Part of a small language model's weights: RMSNorm before each block, rotary positions.
Each number is 128 + 32 x the weight over its row's rms, rounded and kept within 0 to 255. Layers, rows and columns count from 0. Numbers have three digits each. The size before them is the row's rms in percent of the matrix's.

# k: layer 10 attention key, 64x160, rms 0.151, rows 29-42, columns 0-159
# q: layer 10 attention query, 128x160, rms 0.179, rows 30-42,94-106, columns 0-159
k29 131:109132169173208142121131174140162172151055120190119129133181115151124107195152117098131142098096174138119111125121107118116150092136076163166152130126112103133102154080159159166151132120116162157122125050122104099119147142115133146118099224121241123169138144149155149211084131091126092196130109093138169121126196150136115109122150176111161162118119109157183102124143169171130144065076155127148135114120164136130178157096157114112091116187160120125096088097090123088125137126109149
q30 156:184113190135076143068128181099133124107118128101163188161142204194106172110150128183181145106106157166125153127170137188158109121105150135088101151158108127108149114130076152148136088116131126132155146091154108171134091124149127112166096121123163151139184129125164134126133089084104152166101066148100136122102153195134136060114098150061132105115135094109075117156057127125164110131135152132134119104108179118126110145112168069163171145106108200050158111194160137141097152127112057
q94 160:186144221150072108113090148132127071069116165076180163128115139137181151107132130127174154111131110179135176174185112122124121154098108079101153179103133156127174103152083159165142149137145128124151132099146090167135084121052123107163118119137149134135186139145116134104127071154111144092077098117093126127141164113179172097081150145094142160119136080127083109139076105168130109138174133134126189139165174094154098102125150151151149159103106201107177123159139139181024140129147119
k30 099:111089141176105124140083141125147160124114149194110073104182118182125056109128122075123173144140120088114160134095116165148154097164139130150109091123089087099100152138123090085151149146094044029133184098148135099151115119149136117117122106133124158137097177073108076112121118148157166190114108143135135156094137145167141101136151126106113125128172152100157163021130152142143129194101131087083146077177113138160180121209094098162089145157106142095147084086154153087108114134106139
q31 101:140123146186150095166156130194158084122106098158137139144168130147069073149168166070143120110086112085110153109101126154091130123146115146143138147188133096136117111082195129108142127112142127187145148181140097121138149152112132133114121134152091156102101120127127124159082083194137145100145128098183102098126102099060167115135133045157151109097164135164134186173182077051130180108086080104169136148176102103131126131108093154074125055110156149124100167135075106108169162057160125
q95 096:159183170155053071118151144084121174093085092122152153086119173168144099058159121067122123114052119138105156103137109150087135133154099154120097114108077096122154128112132101164121139077116119204122164174158059128148085136089159155176131147121163093102096194089162140117125087102095142112151157164092137110168131207169128148129136121146152181148094069123104135176154146066102129072116140098151196147148140087133149137120162171076116126103106114099113155168107084136125103114124097
k31 109:106126189144111140120149045126162058119120111094074119166134115133117160103106140144136121096149108120147089084102124169123216124106148109118089123129095161079160097118148152125086151061164085157092095085179124164142187128106078156144119086127124117116113145115175081092105105196094085067110149126115120087098157155169112106117169126123095171131127069130113107127054122144102177181101168077163109164151146104084084143111159139132153150150139110194142099132205146080136106125159079
q32 079:172187129096109133119094091154128149139188122111104054095116085135147137078109149153134180096108121125090132132107042108113082160146152139099114079104146148103111164142112060139103225090077133110176187111095173106114162175150098165151129131136121140144114155052108096097162079078096136128140072135136149114122104175160172108124145186162082167113104172135148133152111132114129133143154148138121132187149166104175113150087109159145118078126121055165076130137087133135142124061078129
q96 071:099140095108115172150154064127137118152151132080178112191081109170077123131131116135185176139099141126173084133075091122099102157119151176153175130104147181099079136173141110159139171131128170129074175124115173077133142128120135158096130162083132149053071061065105187077117122088128137131129119125130140137140136115142169107119149180169101144104139138132168085152151145141180143171155169167174161138031133163163139129113097148075109111147188064152117151167112122123157099092121122
k32 078:107125167086151117162151100116150147191094173149069138119143091110064079141142054060059116119082154103143110080076133104078178095142130163167188091128085106100115120138165120121117137079104114127080123154115132116171120111123139136090104094152092133091129119078117157159124131105127138153165136186169178118095110157127108146215134100149140143109151129124176111122059119092119164134094147069115046130149132105153143103153098115186137161149191084103088104120112102109155192123173154
q33 085:121181135162113098139156088174142158105097101105115075168084146110140109119111109176120174136139142186139094140132096082095077152138112211175117165160116121160084153133183113113130129132126190152122180066184171152140181132137146137159150119139157058112146158159108151074146110077133091115084113125105093144068129165114195066172116199150064144106163156189115121149103121111142107143110129173155167093179135110074126102129132128098106093091112132116122103194120106083095092099095124
q97 061:162181097097062080154088151076146085137190188087224145149097142200144159119129137100146160149104151088158076137110091093079106148149201195135136162098138136099133119150099113146089153136133193103115148102137158141119151134107112120140157157102125135125079096085107170098122095037141112099114125118132095145101172106181181122105162179137124071114123146089140114156135169151109120137104184163141121084079160133137133119118123174141144045148144106128110146163111145169152099084110146
k33 088:088127172132094104105119144119140057152193141147148175112138112110132100108189190098102095129089128106099162130130168073099163163118157153116146162110152131174198121178137098133122112160111141080110141162133117053125128110186095115090070118075132202110177183156189126129187150111116126095082142183133131111136105096145054152144130074092193106139106126076179108126099115077124156112124141122135086110154140141145139143181132136158149196146137120161108109144175120130166197146175125
q34 089:157150092082142161128081101131157179098126124155087129143176125137153148112109090130085125136152223106087141120139085103115140107118123116107096059149088112093064129102129173144158172132165137094183093078104142106084117138156096125128129136145144128161127142154130142184123109128044151160160098090119158142096108180084113114163181116112119177110137157137153117121106165182106081173047113150149101177122158123161091162107057085174111151148122087151062152063141124106109168099082074
q98 075:134150094123061117146092150102157114128147161115162109145103153181096130100168194096141162201145121098104132151140125110063160132132162153091162147125113144122104144105181091099121189083124118059141111132138144114154090124119093152179170144163148159118114134129139126192137083100135150082128104140140193102222149168136166167134140179173180102170073106086116163097119114159164124172111118147065076162175117091190112138128061163136087116120097126156071133087096150120100110073128134
k34 074:122129135070178176131126151095164137139133134157078164143151106155069115111196099079109106130113125128108137046083174164090113080146110112124115101160086104146111121117127123100159182070079125135110120180096128129163077085122120146083131080179062160183169087071163147177102098069108158116154110140145136161128064151113099119135142074132117171129122116176118089138086066105098198088115122106154126115117075097139101125101125150166191103179158091114092126121094132150095151152171138
q35 080:135159135117140144122146092168137101081095105159117055085109121074162105140115098105126146226190123111099169168179171099100203135120193110160105133126159156112093132186171148113145127152139134081096143100117094186088137139163116144137153126117151148091060171174175150157169131129091099112107082170099120090125132194137155124141171157191136146095103159126170105138100141183135112163123158158127126141124144153123124122060108098114061148075092085161103148134148079185163095132155152
q99 071:128137086134100086194166111095075097135156103120185157132097136083098149167069139124118148125118092112161067134166124098099151127151164150106209151119168153159145132110146129128118057154171169111108170117150120151140187105131115124092177104053150113112113077149117166141145113114146099125137173133175129121142160081076160148156139146129147180102126160181160155109192196123131171156083143100161149147101076159074144142122079163102119096057184107167119119178154099149124074108146173
k35 096:123103146128134149124107147111149104224138067091097129215143129165118089129155159132110093131088122126136079128102147130204096117161106142080115122142122088118129157170185109116185129176164156124108144112102140102106150142140164140155105196136083145158114069143119107118100139100185083153189143070127099123135077097146122147119126129108117121150136166125173137142071053183112188108143104163108126185122153141095114086141093155143129198189164076164175116143115138114097097167091197
q36 076:111178142135132119110160141124131101087123121086200126152067154143105134155115179144183179136124096159145151152162119103137108170178132172146166188126158160068113154169164099131111098087096162185116167145209124106147145106145139115194105113074112125118095142113146147072192155099123133106113117198104073118143145122192190125123103160150176089119092099128097122146139106094124128136128145155141123123161084099052105108107140195117152057091093152110138155197142072168120085142108135
q100 074:173171120144125106201130149128113089101167141068153184129122128109109161185065090141121174066087117120222079144148108085109113137135105135064179114148145140131139115162115134130108084163162130072122183161098125138095154113115091120096108130108088162146118090138111141108181116096105146139144188211178094137037166058132150157137134121106166174118138128138156148126207167095123144155095149146143145119099083156113188123119110140119179150114169111134135121194159124131151160133150123
k36 085:165137170111094078120141102216135112190156104123141069112090100104172086106102152141135160138137109096094122204110138129154111161126165120146128169093147107135159112184141153095154099156153131089105165098097085097114187167151121119171143178137161144110101166183174119115126177126180071111092164084132102128134120087122170114174170159126109109133121179064161171100124098122126113161177135148105151132144184139198115100170092101082041156109119116151159068106156128161157093145086147
q37 084:111120146176150093148109073147074147117131161128181165157123115161071101090112088087158181125130083095169081115125090085131195127112080111114149142120096142106145126125181115060203096168101176129139168156133144118128201170132168135074115102098106082082112092078166142151119139124148164149197189149131126056129143089146065189161126104116123121092143136116173175158122107162128134154128091078173110112104071108138136098148113150165129187101132115124121132159117143084133194155125111
q101 077:162129091112172165110109144104140135113145127115109132178213117142121176085167106121105135116158134139166111162132117137095144142123121060075136094194167112087094136120158103095125171123179068090220090142089155112096107058097116175066131122155064171161167130128119119200127120131116176100164138168156169146114110102108113157138126127093167113120142126135144149055134104081148127171131098145062098173140105130148113173153118099139156176178083151153083143083128169080137180094122104
k37 082:107090108139137088138125139096088178165126158146074111100164141104173139092110102126120050096124224147142088099114153096097111144177113164088119115097120149105116178090129105106117126113126167162076120124131080164156135074083084129108179109127089134101164138140102088128076128134117147105160150113150114122080110150124079135139091145158131128148144163158077131160108177064197084090082169098117080168113152118148079206151160075194089118123083130155104129102090126107077113077174143
q38 085:097106185189118078137171122127073076110131080086182141120051118131134149114113196097140112138101056135139127119118160079124175151123138186156155189086143134114192103129188092102108049127123152139118150178119074133129114108107122129131139103086108106113119140096158137063140141144148118100105152193121068145153135127163128134119079139161174136144124102099154136129140110067092147166153171129114075056152126122071141096151152186101138151141140154109181113218159101143142102119118144
q102 063:172104207170184101141179146139145106117104100114079149134183143080154113121178109174104114053114144167150126098076134112134098097121073157122135118116172123150142112135105138147100074054101153130110131142116079153132141117161131161115061050133141105129178112138150102091163182144117133130109141170132083164102107107114082106090081106120165130100176114135105136123132134089095157066126122118142160045083142158128137091129163131128187152133124158086141060151192198097093166167156115
k38 081:086134112118123156090103131151112121126149186144137117161136103089135163144142186121214152065188149205113111170154164137127152099126160105118095189168108100130151164116132169170109162175169126124190114128092138107096121155146135128148103201087193111153184117189150102194115134184145068166135160044147110125108159114132166158108144115141144104137148104154114116123210136143162082140128155166142130139137214129092139087115151127168109159125164163131120119066078107132112155155144124
q39 074:125127155114122164143162066095164115101085147163111183155167121156114141165167152127108132110156191118119105085167143117143187129128151098075162060096137172174121100143145144120132044158054079122069131055082147129152120127097114185158126080116087113167144109102117100142153106057101140140168117164121182059163144147146063113106129108082157108110050129091102130168076109111100136104136172145126093139080104103153123106155138087120158131139117127172109119141165121062089163125149128
q103 080:083102103147151182101085142077115142149157157119062158111132163167086103180122100134119077103176155127141158087188114140173123062122081067124118062140133125106110155163151123152169129074126065076187132153186140157162100089074063157075124131165096181144158151157119176154132165152091177128204129080135148099105121142132072133112108108153164136126108126166106112133112119117123121132111131144106094146135122060127128178131133119147156159135099106182111153079166212142130162113153141
k39 090:098161121046173133179140197124147135134111160143115177120159176147131124061170101167122132127168170133155164097120128109110064175216139123120151121106120153129137081082099075141092152122145122211136103128137154133128137161113154181085184071135116137110117157121135154176144134145135137126084138143114188115095082159110094096047080138091136126193125150165132131112149146069117111168121077146149133116155079110144117133063109115167145100171090106128095185103103171098107142158109069
q40 072:140117134114110095179138108162129111184171157102134169171164123140138093120195146156161113117100145161102102113055073167106091123129160115159097146081116103161117099091077143111184157134108111143072093116135117113068119156118132129018155076145109125124140105130113111100082107164169152074135173108138130124093182151161119085144088130066102126131212132135118154096174142119170167125166123154215152096075082139140124108103129101168125151119132102082180120124175125108124193183140129
q104 077:075090105138146160158129154128169141155103126134109156184138122083130105109170050136135103130143137117166098066174122131134140062107096117171151120098130131144136121139183176074127048125068153150121132107091124142167089111139163144108127101165122065135161091064140173160095158086122200080164117166136136136133153188118096105151062117124172126071106143153147164132072100109095148087120146127107137108089089116119089194193122071102145131153112137135160086142196127068106169101158127
k40 095:100108113130165104115191147178081172100080123109087124101164134114151091114177158125123070083086131148131144078048134100122181127065184140142122166168149088127133111142145077167061139151118166119173107106133095099189093129101108154128165101170130127079198113121135139161124116187055083127084138142146131099127154109172101116157106134128171147151158117130095144154178189052140087131089102136129111092114139178164147151125164125120127110142199092176098132073122132146118170086134106
q41 080:105122178183126119156155106179163144139079103127087158174150154148092135129106107086109094147110140110081084083138146120147191092081136146109121115120147120131163080145161152079124068136100116122086105071110058127109089146108130136131132118129125096121131092085169162160062126115212128089133137172136095070104178184111108137125111120171161168076171159112161118131101101139098160090114156081114119153099150149134122108157125072093119143110148170156204101166125068106106116144221200
q105 061:102126159219167131137170146124164098203086120128125114179153113089078129108159121153090096132119093124100064108081133146121146081130168170127115114170128090121171141091176139071104109048088104116158104141123122120103116161088087150116073080146122121108174142060161173160135113165120125070174148171141142051143132198159104140157095090143155106110170132148141208107099132110131120137142160096108097142121118158133089142133126117110098121112102167162172096162156148141149206139173174
k41 098:130100093113131156148107100045192165109104115131125182127143160154161149160134137153140151093113140120153151045124089178115166069136086125164107084170095182153125097152113144131167115104092132165130104157124153126151103086110074169105137069125056137108152107109115118147159085162121187106171120148103136082178123199100057104088100093113148136150133123107059134145168146117121154154121136104125070163120091042100094102130144105112215138185123098113132153142114158137134137125132059
q42 066:106078189166148074131131180082142138138162113083123148166139128099154079130185064145150131093098162179219125108120199168152127095102141063158088143124120139182130138143166082127162111149124123152151099140129156191118089157139153104108157075115118110096147114098108181123188128128119189142142110098125109111125124127141091176144073147042153117098148110098120112194129049131091171161121113100102117081081097108150165060142155121160139133111140170116125108168157089143168101128129147
q106 096:106103127108103134109046180079101146132048181208135142133183122126141120096171060138112127102191183158091129104133169153121124127099117086182132101121133148129125097100173071129145127126089085103151067092149145063158080129099188176107146065130156074173156133124176143180117129170127124137131117082105202097160125171130091159144146105129157109141132116149096142108104064151128094090157128153100123105073123100151079140134130110123123158152077174143119124094146112077096149096143163
k42 087:109092166094139125081134168168095111131131105104082153060118148108152152114097164119170087093104067169166130052132093075054123111127157122148120125114085052123115095150147107162106099120109189103204139144088117076136162104097096166141150132161146108133178177125125093146112107177110110119127145148137183157166098112125059163083071092149185147181134105137101100178183168137135109084126113186134094110111111136133102141137136143142121080103179163169109124109124175159183102148087141